Weights of a small GPT-style language model, trained from scratch on English Wikipedia: rotary positions, 146M tokens.
Each number is 128 + 24 x the weight over its row's rms, rounded and kept within 0 to 255. Layers, rows and columns count from 0. The size above them is the row's rms in percent of the matrix's.

# layer 2 MLP down (transposed), 320x192, rms 0.0523, rows 166-187, columns 0-47
size [112  94  85 106 104 103 116 111  84 106  91  75  96  84 104 103  85 112 107  89 109  83]
[[ 95 125 113 114 128 103 133 149 151 120 168 108 139 148 150 138  86 174  61 100  98 135  87 135 123 144 139 177  90 121 124 138 156 120  98 122 128 119 149 151 112 113 163 117 148 118 124 148]
 [133 137 159 128  99 135 101 116 114 143  80 124 141 128 120 138 153 133  81 135 144 129 141 100 137 142 128 125 155 127 144 175  92 134 139 142 160 136 151 114 149 100  95 129 133 142 130 107]
 [122 166 129 154 119 134 111 119 126  47 128 101 108 170 141  93  86 164 105  89 131 105 107 153 134 102 131 107  85 143 106 136  94 114 131 121 115 167 116 126 166 124 114 127 158  96 121 170]
 [142 127 116 171 133 157 119 118 121  70 115 107 146 134  86 144 188 158  80 103 141  95 173 139 134  94 129 109  82 167  97 137 145 124 160 133 134 106 121 127 153  97 111 161  88 140  98 121]
 [140 158 138  96 140  87 132 118 141 112 147 141  86 131 136 148 174 125  91 116 176 117 135 126 153 102 100 113 145  94 122  98 123 135 153 102 126 150 137 126 162 127 154 111 113 139 106 165]
 [102 160 130  97 126 104 137 159 133 123 152 173 118 107 114  85 101 133 117 141 166 156 118  79 155 114 137 184 131 116 137 121 126  97 128 190 129 135 146 102 120 110 164 114 151 167 115 153]
 [128 149 124 150 108 132 132 128 104 161 117 150 136 171 124 134 137 108  86 194 119 127 137 146 117 116 117 147 118 133 103 136 130  80 120 177 111  85 149 139 113 123 100 104 122 116  96 137]
 [122 131 138 142 132 107 101 147  86 143 145 101 138 131 118 155 244 135 136  95  78 132  95 100 107 138 147 103 162 107 125 132 153 113 116 115 150 114 121 113  98 124 160 149 104 130 124 143]
 [135 150 151  91 102 120 150 118 135 134 133 127 125 114 136 117  90 122 139 155 151 149 115 163 129 122 137 104 139 137 130 108 107 114 106 113 158 156 158  92  95 120 153 110  99 127 158 123]
 [103 123 145 128 151 112 103 164 137 108 114 131 157 146  99 151  93 122 109 121 126 110 161 189 180 142 146 102 149 124 127 128 107  96 103 136 120  86 144  87 125 157 152 122 101 120 121 126]
 [147 111 138 106 123 165 116 134  92 125 118 114 158 137 123 141  36 126 130 136 151 107  78 164  84  96 116 111 109 139 129 104 139 135 140 159 133 125 125 166 144 133 153 106 163 111 142 157]
 [161 140 100 158 152 177 122 130  88 129 133 159 145 121 135 126 175  95 143 103 140 160 146 128 149 121 116 108  96 127 115 117 114  82 130 162 144 118 114 127 136 134 126 111 127 137 156 158]
 [100 150 114 102 116 125 138 123  73 117 166 143 165 132 124 101 192 134 178 144 154 142 122  80  99 103 117 111  98 138 102 103 122 118 105 120 133 166 121 108 149  90 137 157 165 153 144 157]
 [154 112 145 124  89 140 147 111 184 125 136 127 120 163 127 142  46 154  99 155  97 104  97 116 105 154 129 115 124 149 162 130 137 133 135 119 107 135 121  94 103 138  77 130 136 111 108  99]
 [ 87 110 137 161 152  91 112 107 132 142 122 119 112 115 159 101  65  97 169 141 101 138 131 129 177 147 147 137 115 129  50 108 109 135 126 115 135 100  96 124 130  94 137 151 108 122 140 183]
 [139 113 149 129 170 114 134 118 200 136 123 150 128 130 130 139  42 101 151 116 123 143 147 143 176 149 172 102 136 112 111 161 147 159 114 131 136 110 120 142 141 129 151 145 141  96 122 125]
 [ 76 117 156 168 134 100 122  63 117 120 141 132 108 140 134 111  72 143 134 112 150 101 107 181 130 110 126 149 108 120 148 106 152 104  96 131 126 103 164 184 142 142 146 157 118 135 117 119]
 [107 124 150 121 101 100 144 168  92 127 113 111 130 135 111 127 173 154 109 109 134 139 116 140  90 145 129 138 115 175  93 123 144 124 156 125 105 146 135 118 111  91 137 131 179 103 144 102]
 [111 124 134 129 118 186 133 129 135 178 143 157 127 127 113 108 122 144 123 103  87 129 120  81 127 138 150 150 100 120 159 160 112 165  81 110 153 109 134 104 167 149 102  86 121  85 102 135]
 [142 164  93 135 127 111 160 167  76 144 123 129  97 131 116 118 255 118 123 115 165 132 133 124 131 116 161 131 127 103 150 157 113 125 111 106 160 152 106 144 140 124 117 146 163 123 181 137]
 [152 122 162 136 144 130 147 123 155 145  99 134 135 121 148 105 112 126 129 161 197 144 129 168  92  85 123  51 133  89 103 155  94 153 153 109 112 133 100  79 152 164 103 124 128 145 160 110]
 [108 119 136 129 125  62 135 116 180  97 132 138 119 127 131  96  57 147 116 160 124  97 130 151  98 180 119 120 120 114 116 108 148 139 134 116 132 164 122  93 132 141 145 136 111 165 140 142]]
# layer 2 MLP gate, 320x192, rms 0.0574, rows 167-187, columns 0-47
size [ 88  85 104  97 100 119 111  81 101  90  73  89  81 100 106  83 117 113  87 104  79]
[[146 163 129 111 103 113 162 130 136 145 125 101 167 132 130 159 120  98 115 120 122  96  87 121  87 140 123 122 118 139 100 110 156 158 137  97 111 179 162 147 126 125 123 104 131 105 121 168]
 [121 145 132 134 146  96 110 122 121  68 133 114 109 120 115 128 146 118 119  70 117 124 122 164 121  97 119 154 136 113 106 145 146 162 138 157 153 165 100 142  83 120  69 168  84 165 119 139]
 [134 119 119 135 126 102 109 107 100  99 122 119 120  92 132 180 136  88 134 113 124 104 113 138 138 100 112 131 138 159 135 110 120 135 137 134 144  78  95 137 153 134 154 129  74 122  79 156]
 [134 120 180 136 166 166 115 162 147 152 121 142 146 182 157  81 143 144 169  73 130 126 127  97 155 134 103 148 111 165 148 152 156 104 147 145 111 102 141 125  82 122 113 136  97 130 132 154]
 [138  52 123 130 105 151 132  99 123 128 141  86 156 122 164 126 128 160 136 147 115 131 113 135  93 136 121 142  77 118 134 148 106 145 138 118 110 110 137 108 131 141 130 138 114 101 195  88]
 [135 159  89 129 131 104 142 135 128 132 119 112 124  83  90 152 138  97 120  89 155 128 123 146 145 117 123 160 137 106 150 119 133 190 138  94 139 123 100 121 145 112 133 105 124 121 161 101]
 [117 195 117 144  93 150 114  92 130 147 123 128 130 145 136 144 138 131  85 139 173 120 138 123  84 128 101 130 118 153 129 161 117 135 116 129 116 189 191  94 136  78 135 132 112 154 102 119]
 [133  63 117 162 118 116 146 162 106 114 120  98 122 122  80  93 131 114 130  96 118 103 118  92 135 130 146 117 142 129 153 121 159 133 125 126 124  83 105 114 148  93 120 177 108 143 137 105]
 [137 148 154 130 129 174 158  86 116 153 129 132 156 107 129 114 122 117 159 153 108 108 120 106 132  90 146 112 111 170 154 112  66 184 142 107 138 150 131  84 103 162 102 121 121  94  61 145]
 [120 154 129 136 121 131 155 173 115 147 129 112 127 155 123 147 102 168  85 181 152 134 139 106  99 133 140 107 133 122 105 125 118 123  87 143  78 157 132 120 113 139 101 131 128  95 117 144]
 [153 126  99 147 186 166 119 138 110 135 182 163 123  78 160 132 126 129 123  81  83 143 140 120 129  93  90 155 116  91 128 100  91 127 176 153 117 116 130 118 135 167 120 141 142 143 144 111]
 [101 141 107  77 150 151 117 103 114 139 173 110 164 106 166 109 150  87 144 178 146  94 150 125 115 108 101 120 137 146 109  93 102 108 144 138 119 158 129 127 119 128  79 141 117 162 136 115]
 [121 142 128 101 129 143  86 106 121 155 122 104 153 114 126 130 104 126 134 158 141 124 119 123  96 141 118 129 111 163 120 137 132 118 136 147  90 137 138 106 125 124 119 105 105 125 118 120]
 [122 149 107 115 119 143  84 126 128 165  92 113 134 121 112 117 117  99 147 105 106  91  84 140 123 155 121 143 113 119  96 163  82 128 103 111 112 143 149 137 175 125 120 170  73 145 149 114]
 [139 107 143 116 158 186 112 152 134 157 123 113 126 141 142 123 146 128 144 112 138 141 150 126 173 111 174 131 103 119 119 128 126 143 167 129 117 112 174 173 146 157 115 161 113 127  97 113]
 [105 144 159 108 100 133 154 148 116 106  95 135 115 121 142 127 111 155 147 174 136 115 130 131 135 101 140 105 130 149 129 148  67 172 119 128 180 146 128  77 119 112  98 122 136 130 125 149]
 [113 106 131 151 160 152 134 142 104 173 142 110 125 138 175 107 145 157 113 139 129 100 114 123 135 121 154 171 139 120 142 108  96 114  84 167 132 134 124 140 166 144 142 116 158 130 154 186]
 [128 182 137 149 158 134 101 135 123 108 150 132  94  94 150 129 125  97 136 142 127 116 138  93 149 161 128 139 111 137 155 110 159  82 112 154 138 133 103 153  57 104 128 156 129 147 145  79]
 [118 109  80 131 133 118 156 137 132 141 152 146 107 147 146 143 158 145 115  95 115  97 110 118 103 104 137 107 130 116 105 129  98 124 100  71 106 178 105 118 132 130 112 114 137 126 119 130]
 [111 151 131 119  89 120 134 131  94 128 131  95 117 114  99 125 121 132 103 103  98  97 155  90 122 153 102 170 138 205 125 154 157  89  91 139 169 124 146 114 122  84 113 103 101 100 140 133]
 [114 108 142 112 123 167 133 117 108 119 137 144 177  48 149 122 135 131 105 122 131 141 152 159  90 122 118 129 104 159 130 117  84 139 124 141  84 103 153 149 102 144 127 150 142 159 128 164]]
# layer 2 MLP up, 320x192, rms 0.055, rows 167-187, columns 0-47
size [ 90  84 105  99  99 120 111  79 102  92  81  98  82 102 108  81 119 115  84 107  84]
[[131  76 100 100 123 114 120 139 113 107 165 143 142 162 160 124 128 163  84 104 145 127  85 134  92 120  99 107 128 123 155 101 164  99 150 151  96  91 132  99 119 151 196 126  95 131 186 109]
 [154 149 150 151 144 103 130  98 166  92 144 154 113 104 144  78 106 136 143 123 101 135 158 132 138 105 160 117 106 123 135 139 140 153 119  98 148 149 115 156 126 141  75 119 128 128 155 152]
 [113  77 154 146 138 127 116 161 110 126  91 123 133 156 163  64 151 129 145 126 143 131 136 125 143 134  98 140 126 124 152 132 132 118 157 137 105 133 135 130  92 148 132 120 188 136 163 112]
 [129 131  86 118 169 142 116 123 187 167 126 144 108 125 138 106 137 176 165 120 118 178  98 129  84 136  57 105 117 137 121 142 173  98 115 121 131 118 159 130 132 160 135 120 119 116 120 149]
 [101  85  94 132 143 158 132 154 112 113 150 132 159  89 112 137 110 203 142 114 160 118 112 148  87 140  99 160 128 145 158  91 146 140 160 111  89 128 143 113 138 152 157 133 157 152 151 100]
 [106 153 117 187 137  94 108 106 144 159  91 129 107 106  89 144 136  80 144  98 145 104 138 131 151 122 118 152  93 122 114 149 134 156 141 135 139 142 168 106 108 161 129  90 103 159 139 128]
 [126  97 159 107 147 113 119 135 118 111 136 121 123 105 117 107 143  90 162  82  88 154 112 130 136 104 144 126 173 138 132  97 126 130 133 140 149  57  85 157  81 152 160 141 105 145 184 137]
 [110  88 112  92 117 109 140 139 116 124 142 140 133 131 107 104 119 167 139 114 130  77 123 112  86 117 129  77 119 106 144 130 147 129 125 149 139 128 128 168 117 114 191 145 105 159 192 126]
 [138 190 126 147 127 137 127  83 126 122  81 131 171 105 140 140 105 157 145 132 125 133 140 135 121 140 157  95  89 112 175 117 109 128 120 104 112 132 127 112 125 149 121 147 152 118 136 161]
 [ 90 134 118 150 134 120 141 144 130 111 101 168 145 152 160  99 127 145 139 131 139 136 127 101 131 137  87 126 119 129 122 125 130 126 104 127 116 173 162 148  91 136 118 132 159 109 111 136]
 [107 107 179 132 115 128 137 128 137 115 133  58 153 155 140 103 157 121 155 181 136  83 137 123 172 114 152 111 120 133 130 140 105 129  88 116 138 149 133  70  86 110 127  97 130 104 154 172]
 [100 104 186 155 115 140 193 121 116 101  98  70  82 139 111 125 143 122 102 115  79 130 146 143 125 141 130 131 127 139 124 135 131 130 116 104 133 119 149 138 141 146 123 148  87  98 100 115]
 [ 90 113 157  90 125 160  93 122  90 141  77  90 127 118  74 140 124 136 135 142 120 156 148 106 111 101  62  94 140 110 127 105 142 116 142 156 161 116 170 126 118 147 154 124 110 127  86 119]
 [125 115 105 144  92 142 101 129 135 109 141  90 145  96  99 141 123  96 123 126 129 144 178 160  95 124 145 195  99 148 126 111 136  94  84 130 151 110 121 135 138 133 134 117  84 143 139 132]
 [162  85 133 139 169 163 124 127 150 134 131 121 116 125 173 117 127 144 143 109 123 162 138 129 150 134 151 109  97 116 121 144 106 139 153 143  79 101 172 138 178 138 159 141 118 138 114 114]
 [135 144  88 156  93 126 122 121 138 117  87 172  89 148 118 131 132  56 154 141 106 120 155 110 159 132 125 165 127 107 115 112 115 107 141 135 143 120 116 143 131 135 137 111 101 121 154 116]
 [116 139 147 137  88 109 126 122 124  78 121 135 116 119 107 129 122 132 139 105 127 150 124 112 109 138 106 103 126 168 113 151 137 136 181 101 136 159 121 133  72 102 106 158 124 112 109  79]
 [ 95 174 145 144 165 140 135 151 131 110 111 139  87  54 157 114 123 128 121 150 128 112 112 112 125 147 102 120  99 120 135 115 136  77 132 143 120 147 115 151 129 110 132 153 151 134 136  90]
 [111 150 158 101 115 127 141 165 147 122 100 143 109 148  89 120 162 117 137 126 130 132 145 104 115 137  79 124 140 195 106 107 164 145 101 176 132 131 129 151  97  95 176  93 141 113 138 169]
 [131 122 148 157 132 108 142 156 148  93 109 147 113 138 166 118 126 162 123  89 135 171 152 171 109 133 100 112 130 112 124 147  78 125 154 127 155 143 103  64 178 133 120 148 129 137 168 148]
 [184 127 119 155 113 133 112 111 112 181 128 142 145  83 142 158 110 130 146 129 139 142 162 113 100 115 130 153 140 141 117 138 145 134 145 114 104 132 167 136 122 114 139 139 123 151 135 123]]